Weights of a small transformer language model: a smear gate.
Each number is 200 + 20 x the weight over its row's rms, rounded and kept within 0 to 999. Layers, rows and columns count from 0. The size before them is the row's rms in percent of the matrix's.

# layer 11 MLP down, 512x2048, rms 0.0567, rows 284-392, columns 320-383
100,200,188,213,200,206,185,198,198,241,219,209,191,204,227,143,249,200,238,199,217,198,191,197,177,181,169,175,193,189,168,219,217,169,237,166,193,241,194,210,204,223,200,228,228,229,173,239,207,257,144,224,239,186,177,188,237,214,197,204,192,197,175,197,165
097,190,185,210,196,198,189,193,147,206,206,214,172,182,202,239,180,190,151,170,210,198,240,155,195,202,184,206,222,185,228,197,221,202,167,219,133,224,173,192,160,226,188,196,257,206,199,207,153,237,186,213,183,207,228,201,194,198,199,202,246,196,163,209,189
100,204,179,184,212,201,172,201,185,191,152,224,229,160,194,177,176,215,198,189,243,204,221,223,168,204,220,191,188,179,148,200,196,167,213,182,205,163,220,195,193,214,184,203,216,225,210,192,215,162,179,210,218,207,233,187,203,214,194,206,175,203,224,213,223
098,217,176,183,178,185,205,216,187,205,196,193,212,197,164,219,176,199,188,209,209,202,258,175,198,220,246,201,213,220,179,186,185,170,192,211,212,186,181,206,234,205,210,162,213,229,185,204,195,206,209,214,170,207,209,191,217,217,227,201,212,165,188,193,210
097,208,208,202,171,189,222,178,217,202,208,222,213,200,246,174,197,211,211,209,187,199,209,181,205,218,183,212,209,214,191,194,168,217,180,201,193,195,220,200,224,196,214,200,207,210,217,183,191,186,199,174,180,209,203,211,171,220,171,224,182,192,217,205,195
101,235,191,203,203,212,196,179,206,195,181,213,155,219,216,182,211,206,166,218,197,195,193,175,199,172,213,195,157,146,192,233,204,193,206,177,217,195,197,205,193,177,222,209,164,208,161,181,183,198,209,168,175,192,187,199,214,169,246,186,215,221,217,195,232
099,215,220,192,223,204,237,163,243,190,203,214,186,186,194,197,187,175,212,157,214,201,203,197,208,207,214,210,208,226,220,214,206,166,212,231,209,189,215,203,197,239,214,171,194,207,191,201,209,208,179,199,218,161,222,186,190,199,251,190,210,189,205,193,204
096,213,218,177,224,196,198,216,152,194,182,203,216,201,166,208,174,212,221,165,186,199,201,209,212,153,208,210,209,190,206,229,184,193,218,199,241,177,199,229,206,210,195,230,202,197,156,229,204,168,213,180,199,199,209,182,160,208,195,201,194,212,202,204,218
100,156,177,217,183,208,204,210,189,251,225,235,207,229,184,154,199,190,234,225,235,198,188,182,180,174,217,179,205,218,200,192,182,200,212,183,242,183,184,186,210,180,173,228,195,198,225,191,196,186,217,203,221,200,163,179,188,181,202,218,217,229,195,202,194
101,239,229,220,178,196,205,194,186,180,194,204,181,193,205,178,201,213,197,209,186,204,169,204,198,211,217,217,200,184,147,219,212,189,174,208,198,174,189,205,191,165,194,188,178,207,189,231,224,190,210,218,219,195,171,193,233,190,182,187,218,193,218,208,193
101,216,178,182,171,204,192,222,223,194,212,221,179,214,204,232,184,196,212,237,204,203,185,179,202,202,198,188,218,231,217,206,191,204,203,225,212,222,218,187,205,227,171,166,199,198,184,188,219,207,202,189,217,214,213,152,232,181,186,216,225,177,222,197,219
103,153,186,211,190,214,227,194,195,232,202,155,216,200,195,186,213,228,181,132,229,201,232,210,240,215,206,177,204,221,210,173,142,214,196,176,211,215,143,213,202,182,208,222,156,195,143,224,196,218,195,188,226,188,239,191,182,214,196,203,225,178,191,203,229
099,192,209,225,198,195,215,272,231,213,196,197,211,178,204,154,203,212,197,219,191,204,161,185,218,199,238,196,225,156,179,186,201,236,236,201,202,160,190,189,177,220,181,209,175,198,225,170,175,193,192,233,229,205,191,215,229,173,199,195,176,224,209,195,186
099,212,223,208,211,195,208,208,168,200,163,192,187,196,192,207,145,198,180,220,222,204,210,155,173,213,202,185,226,201,202,188,214,191,202,182,205,197,213,184,172,223,198,165,208,226,244,178,207,202,267,215,209,193,220,204,203,172,214,221,200,181,184,195,202
102,208,198,179,237,202,209,194,205,197,205,189,162,194,180,206,194,196,190,171,211,194,180,219,217,206,192,184,207,201,154,209,185,203,209,192,166,216,203,197,208,217,183,219,195,199,198,206,200,182,215,188,209,216,195,179,176,176,167,200,203,227,193,211,237
100,226,209,180,200,199,185,145,203,194,199,194,169,211,205,172,195,176,178,185,191,198,203,188,202,199,198,201,220,224,211,184,184,163,214,159,231,213,177,196,217,205,193,202,219,243,169,217,191,203,200,195,134,204,173,161,189,171,211,146,206,192,203,191,185
100,192,195,182,181,208,226,208,181,193,190,179,213,205,172,209,169,237,186,202,189,199,209,193,189,221,178,171,200,182,130,208,230,184,184,195,179,203,212,203,149,206,206,168,168,193,224,211,193,204,215,213,223,215,190,202,215,185,200,188,175,169,237,199,188
098,191,224,177,173,196,222,182,173,205,172,171,206,203,225,183,204,169,195,211,179,204,187,207,227,230,181,210,221,171,208,227,197,225,181,177,196,217,200,204,206,182,240,178,223,188,230,191,233,179,210,242,192,227,175,203,218,174,169,177,194,175,231,188,219
100,213,224,213,206,207,191,150,195,203,208,197,159,208,227,184,188,201,220,213,190,200,219,196,197,180,194,211,220,241,228,189,193,185,226,231,157,184,220,194,187,170,194,182,168,202,175,211,184,234,208,207,166,223,188,216,181,181,199,188,189,190,216,197,214
101,229,186,205,209,198,205,168,214,195,220,196,157,220,172,250,193,217,198,193,186,201,189,193,199,226,211,174,224,208,195,230,220,189,174,192,214,179,222,214,170,183,183,212,195,208,179,223,188,170,229,215,200,192,181,236,170,205,201,168,166,173,227,194,188
098,200,181,194,186,199,202,174,211,211,233,219,216,222,188,192,195,178,189,165,222,202,188,184,193,224,169,199,219,207,200,221,198,189,184,210,175,208,224,200,216,217,194,225,208,188,193,235,219,180,223,216,203,194,200,201,188,189,231,155,204,198,181,201,193
097,217,202,161,167,190,210,165,212,161,186,177,208,180,206,181,180,174,175,164,201,201,240,203,201,182,195,200,202,168,205,213,210,178,199,201,165,217,216,196,177,192,209,201,224,173,197,179,207,197,196,204,205,195,173,183,213,209,207,213,261,182,184,209,204
100,164,184,188,198,211,202,182,191,201,201,200,218,197,158,212,225,217,211,208,206,195,184,194,205,222,201,192,193,225,198,174,189,225,177,198,189,178,209,196,165,187,182,206,164,177,211,210,204,213,197,236,209,207,238,225,187,180,194,185,223,161,190,196,241
100,192,196,221,214,205,225,225,194,197,233,203,198,198,229,183,197,196,227,230,215,197,170,223,201,200,178,175,197,206,183,199,182,210,206,177,227,201,200,210,231,223,192,179,175,202,212,201,199,181,196,207,250,179,192,222,202,216,234,218,210,193,154,214,182
096,179,205,200,173,209,189,239,210,177,163,234,147,196,202,187,219,213,230,197,220,201,200,219,211,189,206,215,180,188,248,192,216,192,194,198,207,134,214,213,215,215,213,189,185,191,205,177,153,159,210,209,204,216,193,220,166,225,170,204,231,185,234,199,217
098,176,203,234,202,195,165,228,229,224,168,199,188,200,201,188,203,197,195,178,220,193,176,203,241,203,201,181,207,224,201,204,214,186,218,200,207,222,197,192,224,174,184,206,205,206,191,202,209,191,173,206,192,229,235,243,215,220,213,179,225,187,167,201,200
098,211,181,188,198,206,195,215,162,166,219,188,198,202,189,204,184,219,199,165,183,203,202,195,160,213,192,225,198,219,217,175,202,220,193,202,172,218,212,184,194,217,212,178,201,178,187,222,178,220,214,216,207,221,169,196,223,177,191,206,250,193,218,196,177
101,227,194,172,186,197,225,190,195,198,230,147,231,189,191,192,193,184,146,200,179,202,188,251,175,206,188,216,194,209,229,157,203,202,199,192,212,182,201,205,190,211,211,204,162,179,161,202,223,215,211,194,151,177,181,192,188,215,195,194,213,188,191,196,177
101,214,218,220,187,199,161,217,200,215,190,210,195,200,233,218,191,209,181,230,189,199,175,206,177,205,172,201,224,181,177,210,205,195,191,227,183,173,179,189,177,196,180,185,194,183,182,174,198,201,221,195,212,203,192,169,214,198,186,187,194,233,184,195,192
101,219,197,204,195,194,220,204,226,190,189,225,192,168,219,211,199,220,201,182,203,204,183,236,170,208,200,202,175,223,205,173,211,195,185,219,217,216,204,193,208,213,199,202,218,184,198,220,205,154,211,204,186,222,214,185,242,184,138,206,210,219,219,214,228
101,208,226,186,207,201,183,185,189,213,213,202,208,210,226,188,219,200,193,189,166,193,226,176,189,244,201,213,195,241,186,235,236,201,220,143,208,233,194,187,205,201,206,160,237,172,208,206,194,222,187,210,193,224,173,195,206,200,218,173,190,209,218,209,187
100,231,180,211,190,189,183,254,190,197,192,206,205,216,204,200,243,199,212,213,196,198,196,232,136,205,186,223,178,202,257,165,203,209,204,203,195,191,220,188,195,237,190,221,147,223,184,211,179,208,214,225,206,204,200,218,208,181,181,223,210,217,200,191,186
101,224,195,190,209,195,197,200,210,211,203,232,212,219,213,198,206,223,193,211,192,203,200,208,221,208,242,180,187,216,202,182,191,231,161,147,171,231,209,208,205,203,201,169,148,174,195,165,220,227,179,188,187,171,186,201,195,201,205,188,205,199,206,200,211
101,203,183,190,191,197,200,167,196,194,226,211,225,216,207,208,220,238,217,190,192,200,140,218,153,172,203,185,198,194,206,224,191,223,204,184,217,155,180,194,208,214,216,210,249,207,195,193,188,209,201,219,216,197,195,206,192,160,183,212,173,176,242,189,208
099,173,197,203,179,197,183,248,211,195,175,223,174,220,164,201,182,211,192,195,206,195,171,182,233,195,190,211,223,227,213,193,212,215,202,197,178,171,210,186,161,203,201,203,201,199,166,212,189,239,241,197,190,172,212,233,248,206,198,215,192,213,234,192,200
099,204,182,181,208,186,174,195,205,207,215,201,202,221,169,207,201,200,224,204,182,208,212,217,160,225,191,196,158,215,206,184,187,195,223,199,235,220,178,216,238,212,196,203,208,202,193,160,222,182,241,196,172,192,184,187,209,138,203,204,186,199,179,206,215
097,186,172,200,210,199,200,191,217,216,189,171,168,205,167,189,213,206,208,208,192,199,152,190,238,162,260,216,184,182,199,173,208,207,204,191,175,216,199,204,170,229,200,201,154,209,209,190,202,155,193,210,160,167,188,222,213,191,179,183,235,199,190,207,198
101,175,204,187,178,199,162,186,178,179,168,193,243,215,202,186,224,204,188,162,189,206,182,208,224,196,195,219,186,161,194,184,215,206,194,223,190,243,195,198,208,224,190,192,159,228,222,173,257,197,233,251,197,191,178,168,227,180,236,166,224,203,212,205,166
099,216,216,186,211,206,183,212,209,222,212,202,233,177,183,199,212,192,214,204,141,200,174,195,244,191,181,209,208,227,204,192,207,228,215,222,201,234,223,194,206,207,198,190,192,251,216,185,227,220,215,187,199,202,203,197,194,211,166,218,208,181,173,202,211
099,181,230,179,149,189,224,226,200,198,210,195,183,196,193,179,196,196,192,200,178,199,181,210,202,205,199,184,206,205,225,220,197,214,218,185,176,177,165,198,193,202,172,239,211,195,213,183,218,191,227,217,230,207,238,228,177,194,221,240,216,226,196,193,185
097,209,173,187,227,208,214,196,212,197,195,172,201,228,198,196,183,183,170,214,214,197,195,199,210,225,215,203,213,230,181,203,199,244,191,197,214,167,216,207,188,213,230,193,233,191,265,188,252,219,212,215,226,215,185,214,155,159,207,186,194,187,201,202,217
097,212,171,257,191,196,167,240,220,163,229,199,174,248,216,200,208,173,193,210,200,200,197,196,227,183,222,208,154,206,203,223,158,205,196,187,232,242,176,210,192,216,181,173,218,228,192,161,214,151,225,214,215,199,198,210,176,213,188,219,181,191,204,214,182
098,206,220,188,226,201,176,210,229,212,212,195,195,211,243,203,198,185,207,207,213,203,211,189,231,178,212,209,189,189,182,174,205,153,209,206,216,188,213,189,177,209,240,161,198,210,200,207,238,199,148,175,223,224,198,186,201,200,201,215,161,258,204,195,199
100,182,189,188,193,213,168,214,215,169,199,195,195,190,226,176,200,197,255,203,213,203,212,228,159,170,209,231,185,166,213,223,206,218,223,154,194,210,175,214,239,181,213,220,195,167,180,186,157,211,180,169,208,190,210,200,218,224,177,215,203,184,193,202,219
101,178,179,230,193,201,184,178,231,208,200,213,235,189,205,155,223,180,215,180,204,196,242,207,205,194,223,215,141,203,187,255,195,177,194,200,167,224,197,190,210,215,202,177,224,166,210,226,189,177,191,215,186,181,181,223,191,190,189,186,211,151,187,210,223
098,219,206,204,197,201,221,181,176,214,191,175,231,208,216,181,184,216,208,147,185,198,188,171,212,221,151,230,201,192,242,182,178,210,222,190,198,199,207,202,194,219,198,218,158,196,223,190,176,200,192,179,208,207,201,190,187,205,207,236,197,201,203,196,164
101,195,202,217,243,204,205,232,165,215,231,191,209,203,236,197,215,221,198,215,187,206,207,186,206,184,213,182,185,194,205,218,202,179,225,226,200,216,205,179,196,243,182,205,193,202,205,240,193,223,204,179,174,198,196,178,209,196,217,191,175,216,193,194,170
095,200,200,175,203,201,171,203,183,164,224,205,176,232,170,187,226,203,210,189,212,202,197,183,199,195,219,174,211,199,200,183,223,207,187,170,223,191,215,206,197,195,185,202,189,208,179,202,200,182,204,183,182,200,186,192,216,161,165,204,178,196,220,199,174
097,190,207,199,182,199,162,204,189,193,229,194,225,213,152,212,187,228,218,177,184,195,224,219,196,171,212,225,176,213,210,195,200,216,202,186,222,169,213,199,182,196,198,207,193,162,191,160,223,205,201,223,219,220,195,199,187,254,179,207,223,236,191,187,202
096,129,192,193,205,206,200,211,201,211,186,156,207,201,211,210,214,217,204,196,176,204,190,212,179,195,197,182,203,201,199,203,208,192,176,193,175,195,212,186,217,199,184,206,218,171,146,183,209,186,216,206,180,180,196,211,169,191,174,191,176,224,198,188,201
097,210,206,206,220,188,215,187,171,171,191,197,202,175,179,214,190,233,187,216,202,200,201,165,201,194,212,199,182,179,196,206,204,218,187,207,185,157,195,194,211,248,212,180,207,204,227,204,200,227,190,205,175,201,201,212,203,244,192,200,185,183,178,201,193
099,226,185,209,192,206,228,195,178,189,160,203,191,210,209,210,227,214,189,186,218,203,202,176,186,183,228,174,182,217,240,210,217,186,199,203,225,234,185,191,227,198,197,197,215,246,217,195,193,170,232,178,177,223,268,160,208,201,181,181,177,164,198,204,196
099,219,189,233,233,200,185,190,202,214,213,210,201,210,192,223,219,218,175,177,223,201,184,225,220,199,214,218,211,228,194,181,190,216,219,222,214,180,215,206,219,193,225,203,191,197,192,164,206,207,185,240,220,161,196,215,217,243,196,215,188,196,229,209,203
101,185,176,188,181,205,189,222,196,190,218,192,171,209,199,213,189,216,215,210,192,199,188,261,183,149,184,215,194,196,268,220,173,173,218,192,207,158,211,201,202,243,212,191,176,203,218,191,189,238,195,207,215,181,201,178,220,203,235,238,199,177,232,195,249
099,172,212,203,227,213,194,217,206,217,193,204,207,196,212,183,194,233,182,220,177,203,216,199,222,184,169,149,169,166,190,216,203,183,202,201,176,220,195,214,193,175,221,175,182,199,213,220,164,215,181,179,178,181,230,203,205,152,213,190,211,177,219,205,204
099,188,200,165,214,200,183,235,228,215,223,177,190,165,177,186,186,211,170,179,230,196,165,209,224,212,195,195,194,182,209,203,183,207,251,252,213,243,150,206,193,196,213,192,164,204,186,206,218,202,198,224,238,235,214,204,192,166,178,216,235,224,193,201,180
099,206,159,177,209,199,204,180,179,196,197,202,178,214,199,200,214,177,156,226,205,198,192,177,165,190,223,169,176,158,206,209,187,193,222,225,223,238,162,198,229,239,196,219,220,194,199,220,198,216,204,212,206,201,253,224,185,202,212,189,153,238,182,186,178
101,192,193,182,202,196,222,166,242,186,187,232,198,205,173,213,165,228,221,206,180,205,196,232,215,180,208,219,175,214,203,188,208,213,168,197,201,211,173,214,198,161,202,196,154,247,196,171,208,200,233,167,186,166,274,172,212,208,210,207,218,236,212,193,236
100,194,189,192,185,202,180,205,238,198,194,237,221,201,257,180,212,235,217,199,158,202,193,181,237,183,201,199,224,235,209,219,234,204,178,198,185,214,172,195,185,218,196,198,229,211,206,182,183,207,209,186,205,208,213,205,197,179,229,224,205,259,237,203,209
100,213,182,182,173,194,200,215,225,216,164,179,212,154,201,186,192,173,189,178,219,200,198,209,178,162,224,214,193,184,217,200,189,196,154,205,201,225,203,190,175,205,190,208,172,214,197,182,172,221,203,183,174,176,229,205,165,217,195,222,237,191,183,205,169
100,176,208,235,192,193,202,210,187,212,190,185,198,207,223,164,182,180,228,212,198,196,189,174,193,240,187,212,229,203,203,184,210,226,187,200,209,230,177,201,162,200,193,188,155,209,165,173,196,221,224,169,190,174,227,210,214,191,239,219,170,215,226,202,214
098,172,201,191,222,211,182,198,186,221,212,227,225,211,223,206,199,206,229,228,214,197,197,194,224,209,216,181,193,189,215,252,214,198,189,195,192,196,180,196,208,143,198,204,198,189,224,226,190,162,188,209,208,167,216,181,225,236,178,197,214,202,247,189,231
101,217,217,162,196,205,208,193,221,193,214,221,224,199,202,195,239,209,227,187,175,211,155,208,183,165,220,227,200,210,170,173,204,207,226,229,186,200,208,207,197,206,197,159,212,227,169,226,233,207,220,200,263,218,208,210,175,181,193,185,167,217,219,210,212
103,236,198,202,196,204,194,221,200,190,198,249,185,215,171,204,186,223,177,194,212,198,235,203,212,185,191,210,200,223,177,156,220,169,235,173,221,178,196,182,207,215,193,204,195,196,205,205,203,223,195,190,207,189,197,216,225,216,227,174,212,172,181,201,194
098,212,212,195,213,197,203,211,140,185,144,200,166,198,184,161,218,184,206,227,223,195,231,163,247,185,205,201,220,172,219,178,177,178,201,191,191,196,210,187,197,146,201,198,215,192,209,201,200,218,141,212,187,160,227,163,196,199,207,217,186,213,205,195,177
099,207,177,205,194,200,219,196,199,198,171,182,209,198,213,176,204,192,222,218,195,201,211,167,195,165,198,178,204,208,216,206,207,211,200,214,191,186,182,199,225,189,193,180,221,198,207,245,195,168,220,213,146,228,209,206,202,187,200,202,212,174,214,209,188
100,201,249,228,232,200,157,172,184,184,158,212,202,200,232,176,207,209,197,205,195,202,216,179,187,202,207,181,199,163,212,210,173,188,209,211,232,206,168,177,208,199,192,217,159,164,211,217,209,213,213,212,238,176,192,212,217,146,187,212,205,173,196,198,211
101,203,192,190,193,199,222,205,221,241,192,192,196,158,228,195,183,211,187,184,207,198,181,225,208,211,232,203,231,138,204,195,198,210,215,244,199,215,200,204,199,174,207,223,180,186,211,194,185,169,205,171,206,205,246,199,207,202,196,204,184,248,190,200,204
099,218,195,206,195,190,208,188,238,198,226,230,226,207,242,177,207,227,237,200,177,201,176,174,210,202,222,207,221,196,213,186,220,195,184,209,255,193,193,199,203,215,194,189,211,198,186,187,207,225,211,208,216,211,214,175,195,230,209,211,217,225,249,191,170
101,177,187,203,197,197,210,202,185,170,185,225,224,177,197,196,200,193,179,209,213,196,188,121,222,167,184,163,208,221,195,214,211,199,229,194,230,186,210,202,217,238,189,184,175,226,231,229,238,161,213,199,177,195,231,183,229,209,208,191,196,175,207,203,187
097,176,188,214,185,201,190,232,207,179,237,204,187,193,210,196,189,218,149,225,185,205,181,200,202,193,206,190,171,221,220,200,188,233,195,215,196,161,248,193,218,256,179,224,221,239,209,221,189,219,208,224,144,156,175,204,180,194,249,203,226,216,187,206,168
097,182,211,219,167,216,223,226,227,182,210,227,215,192,183,192,216,210,207,217,206,207,221,187,183,245,214,205,197,175,202,174,186,196,197,188,206,215,207,195,214,196,201,215,179,208,196,205,202,200,203,184,197,195,203,215,219,222,212,193,203,157,178,201,225
104,212,225,174,215,202,174,186,171,219,232,205,177,209,202,202,214,209,191,222,186,199,215,192,170,203,219,196,222,203,194,207,197,170,222,247,168,201,187,191,174,204,207,209,194,221,218,204,194,185,210,218,189,209,201,197,232,188,193,201,228,233,185,212,189
100,181,175,217,199,202,187,159,185,208,162,200,193,207,199,207,180,137,216,197,195,206,209,203,172,179,205,219,221,192,200,246,196,226,196,190,183,199,222,203,181,221,208,204,184,193,197,190,170,224,181,207,204,227,193,220,189,194,219,206,211,171,181,204,214
099,181,208,204,197,198,210,239,192,191,206,209,210,227,157,183,189,185,195,205,206,199,190,224,234,192,197,189,200,188,170,236,213,220,222,193,202,169,213,198,214,203,225,190,186,182,199,205,221,173,208,165,205,187,161,195,177,205,186,190,166,169,197,188,182
095,180,216,195,213,207,206,191,175,173,186,181,234,183,223,207,203,175,175,203,186,201,211,171,165,175,258,216,202,169,195,218,195,196,182,203,207,215,187,210,201,235,206,183,228,217,183,178,198,196,185,191,206,206,196,167,180,194,190,213,173,205,199,206,210
098,230,207,202,229,201,183,209,196,183,208,194,191,185,192,193,191,186,226,181,210,196,179,202,204,179,203,220,195,182,209,216,174,199,192,211,185,223,227,187,225,165,190,185,180,184,213,221,204,212,212,222,225,206,192,215,205,200,161,171,186,184,163,198,183
101,203,172,208,178,195,192,197,187,188,220,205,192,185,191,215,190,171,186,193,208,200,253,226,211,193,220,231,203,229,168,172,200,195,206,188,205,187,206,185,209,194,188,178,162,251,218,176,190,215,198,163,204,177,205,177,176,210,162,201,223,180,218,196,177
097,206,187,199,188,192,210,210,170,184,189,179,183,197,227,210,217,195,178,171,196,200,201,223,210,182,200,174,196,231,196,161,176,210,210,210,202,223,196,197,162,211,203,161,206,243,225,186,195,224,160,186,224,211,218,190,214,203,225,203,213,205,252,207,216
100,218,197,189,205,203,225,215,196,190,203,165,188,191,188,167,218,193,180,159,206,204,170,194,107,214,220,192,198,226,179,204,183,228,202,206,221,223,188,189,197,213,199,197,174,206,226,220,188,189,204,199,201,174,212,206,214,189,217,188,194,193,223,195,195
102,177,208,227,225,210,213,213,233,188,186,210,201,217,177,206,185,206,185,197,175,200,235,231,172,218,184,205,202,229,238,201,215,196,156,204,200,243,200,210,235,246,194,164,224,205,170,205,176,218,221,196,243,224,180,213,204,251,189,177,191,185,182,197,219
098,223,192,192,208,188,177,220,214,209,205,186,202,234,229,181,220,221,202,168,217,199,199,193,190,203,235,187,196,184,217,215,198,211,233,213,181,195,211,186,208,231,202,216,182,226,203,210,168,224,200,214,213,237,180,219,194,209,180,151,178,214,216,195,229
101,213,157,235,215,197,216,193,223,180,190,190,201,159,268,199,197,241,231,183,170,204,191,243,210,207,207,217,218,224,189,174,179,196,222,198,218,153,198,201,208,192,226,228,212,199,191,216,221,217,178,164,220,179,181,187,170,201,171,198,227,208,215,201,163
097,200,213,178,186,206,197,192,198,184,219,199,216,205,197,183,177,224,199,176,215,198,160,191,216,201,180,221,203,222,226,166,163,185,219,169,169,208,174,202,158,187,190,190,203,216,185,207,187,211,191,218,234,203,198,191,188,184,194,237,195,178,206,199,212
097,189,153,224,207,198,216,247,172,206,208,181,236,168,190,175,166,207,212,193,174,195,183,212,156,155,195,179,249,203,212,202,203,225,236,200,180,243,165,193,180,199,202,196,269,178,212,186,244,228,215,229,241,223,201,195,175,204,208,205,219,240,188,190,205
098,197,196,200,184,206,202,232,191,222,214,218,192,196,161,181,205,205,200,188,217,208,183,180,207,157,182,200,182,233,182,209,202,181,186,209,206,194,222,203,168,184,194,198,148,203,187,184,203,198,202,217,185,186,181,226,187,206,213,219,198,232,200,197,222
101,224,177,196,178,192,200,216,201,234,200,173,204,229,179,171,176,221,210,177,210,198,201,173,207,226,213,224,178,177,207,231,199,197,183,191,183,196,181,204,223,175,173,206,219,194,240,177,195,198,200,170,166,194,247,228,211,216,227,196,228,170,151,208,160
101,193,197,196,231,187,205,197,194,213,216,222,185,205,183,190,210,175,253,185,200,205,210,188,179,251,204,186,184,192,199,211,203,211,181,228,221,223,217,195,211,199,204,192,167,175,179,215,219,188,222,184,190,213,204,189,243,236,197,203,174,166,221,195,173
099,174,194,217,185,196,197,236,229,219,212,208,229,202,220,197,202,216,181,183,200,204,191,216,221,177,184,216,221,216,209,149,197,216,173,204,209,249,203,200,204,149,213,244,168,209,198,186,174,224,230,208,210,225,197,226,165,194,230,198,196,188,192,203,188
100,205,234,225,228,206,201,186,196,160,229,201,178,226,224,186,193,201,197,207,220,196,231,140,196,221,196,183,215,212,179,212,197,222,192,182,218,212,190,205,222,248,210,202,157,229,212,206,207,206,208,167,201,203,198,207,214,230,239,206,204,162,181,212,225
102,197,172,209,192,205,196,206,180,214,215,186,198,198,218,213,194,200,236,185,192,201,217,151,228,223,240,212,228,212,196,188,211,230,189,193,213,221,173,190,196,192,198,192,172,178,165,188,202,200,197,216,192,222,203,189,229,160,184,217,209,223,202,197,192
103,193,214,252,205,191,208,217,233,204,202,196,201,191,217,188,248,204,198,231,203,206,203,174,190,180,248,189,210,203,137,211,199,181,231,221,191,193,204,187,222,201,185,180,217,185,168,162,205,177,168,212,228,172,152,222,191,198,228,188,232,190,162,207,201
101,204,184,212,192,204,195,200,205,191,222,174,211,204,163,214,215,173,195,184,219,201,216,221,189,204,186,209,191,179,226,177,164,217,165,249,162,186,229,203,181,205,186,170,228,178,226,183,217,180,169,220,217,216,195,222,194,207,235,198,174,228,200,203,232
100,185,218,175,194,199,198,208,207,176,237,200,200,203,153,198,196,185,191,182,175,200,162,177,202,190,201,244,224,224,213,240,187,199,209,205,172,172,185,193,222,221,195,204,199,199,194,195,155,189,190,180,175,184,215,212,228,222,166,196,212,204,232,208,204
095,193,190,222,194,198,203,194,179,230,202,216,189,197,205,228,235,192,195,216,207,197,212,194,204,181,183,209,178,213,251,134,192,206,227,225,221,218,195,204,179,172,210,188,181,196,192,176,204,189,220,212,200,171,157,192,233,199,149,208,248,190,182,186,194
100,204,238,174,200,191,219,222,155,211,199,199,182,186,244,185,183,185,171,218,215,203,178,184,227,172,198,210,216,230,178,182,219,188,179,179,172,213,188,202,220,190,192,195,195,162,196,209,165,207,204,248,211,214,223,170,216,175,234,175,189,168,154,205,228
102,206,185,218,207,221,208,196,203,217,208,204,201,215,207,208,127,225,203,220,164,199,162,185,181,183,203,217,187,200,212,214,204,192,212,190,163,206,191,195,213,205,204,206,233,207,212,210,174,232,198,208,237,193,204,212,199,192,206,178,189,177,160,193,183
099,175,209,180,198,201,187,212,227,193,200,226,187,223,239,234,207,210,148,208,205,198,235,199,205,196,216,203,183,177,223,167,209,201,213,193,214,189,181,198,192,247,206,187,200,237,214,249,208,175,194,237,204,194,203,215,200,215,192,139,179,154,211,194,230
099,192,232,153,212,208,165,231,190,191,217,198,213,174,154,180,187,219,225,201,195,199,232,205,200,221,200,248,204,209,197,195,157,225,136,204,191,179,202,220,184,216,176,222,225,186,242,221,212,218,203,195,181,220,207,161,212,202,204,197,182,210,188,189,204
097,154,194,185,187,197,188,215,148,198,208,213,173,203,160,198,217,213,179,182,197,204,164,162,217,178,205,183,165,202,165,189,192,248,186,180,183,175,194,193,235,226,195,199,244,196,223,178,218,204,199,224,179,217,185,190,224,228,232,201,227,201,193,199,183
098,188,204,198,196,201,191,202,156,214,212,240,188,201,223,180,197,178,181,175,218,203,200,164,201,199,176,204,188,189,186,170,201,201,220,205,183,220,232,220,205,227,200,221,200,196,172,216,202,200,216,235,191,204,200,242,211,205,206,191,232,238,231,204,237
097,184,270,185,179,204,193,202,220,198,224,198,209,224,162,187,193,211,249,196,198,204,190,182,193,227,210,211,215,235,214,187,173,198,216,180,193,199,227,199,202,197,221,202,191,196,213,199,168,211,172,208,197,154,171,179,181,154,215,214,194,198,197,208,200
098,191,196,173,230,202,216,177,203,196,183,211,167,167,212,201,211,180,225,200,195,195,183,234,176,188,208,200,224,191,219,183,232,197,180,184,167,205,188,206,225,189,181,202,237,212,203,173,182,185,218,179,185,167,219,168,182,194,160,178,177,225,205,194,210
105,218,206,246,159,198,200,193,211,213,234,206,180,185,193,229,234,173,161,208,211,200,176,178,178,229,230,184,188,204,170,223,154,204,212,204,178,185,193,183,163,208,227,185,165,222,254,208,173,222,205,188,212,212,185,192,188,185,166,184,190,194,193,194,199
098,228,185,238,179,211,211,174,181,212,180,223,210,196,141,175,203,227,224,200,194,204,232,168,253,192,180,170,202,185,175,188,176,220,200,213,216,226,189,210,207,197,215,185,190,187,168,218,209,197,212,186,183,224,208,223,191,220,174,148,182,214,199,201,221
097,220,220,185,212,191,174,214,209,219,204,204,218,217,200,227,168,215,198,175,232,199,220,243,211,211,203,184,188,208,220,216,179,195,213,189,154,214,195,200,175,215,225,216,203,238,215,187,193,185,175,203,209,219,177,221,229,237,195,217,211,194,215,212,195
100,201,187,176,220,200,182,198,217,201,187,170,193,198,214,198,187,185,179,249,217,193,227,185,263,187,245,205,174,234,205,214,187,191,198,198,177,198,191,185,191,199,189,188,203,184,200,217,242,219,195,253,223,181,191,192,213,192,200,213,227,202,240,210,227
098,199,196,241,187,197,222,195,159,247,189,190,213,196,180,157,167,214,197,229,200,199,194,205,150,176,205,162,196,216,204,222,233,226,204,195,205,218,199,207,180,202,202,191,187,201,213,207,221,197,202,165,211,214,181,206,211,176,205,205,189,178,172,198,161
099,208,191,222,195,194,188,212,204,213,211,153,193,170,227,191,193,201,207,199,191,194,219,178,221,240,203,225,186,182,229,223,243,176,192,195,190,177,214,200,205,240,165,183,221,195,236,214,183,224,185,200,194,177,204,226,215,211,224,197,192,208,228,200,175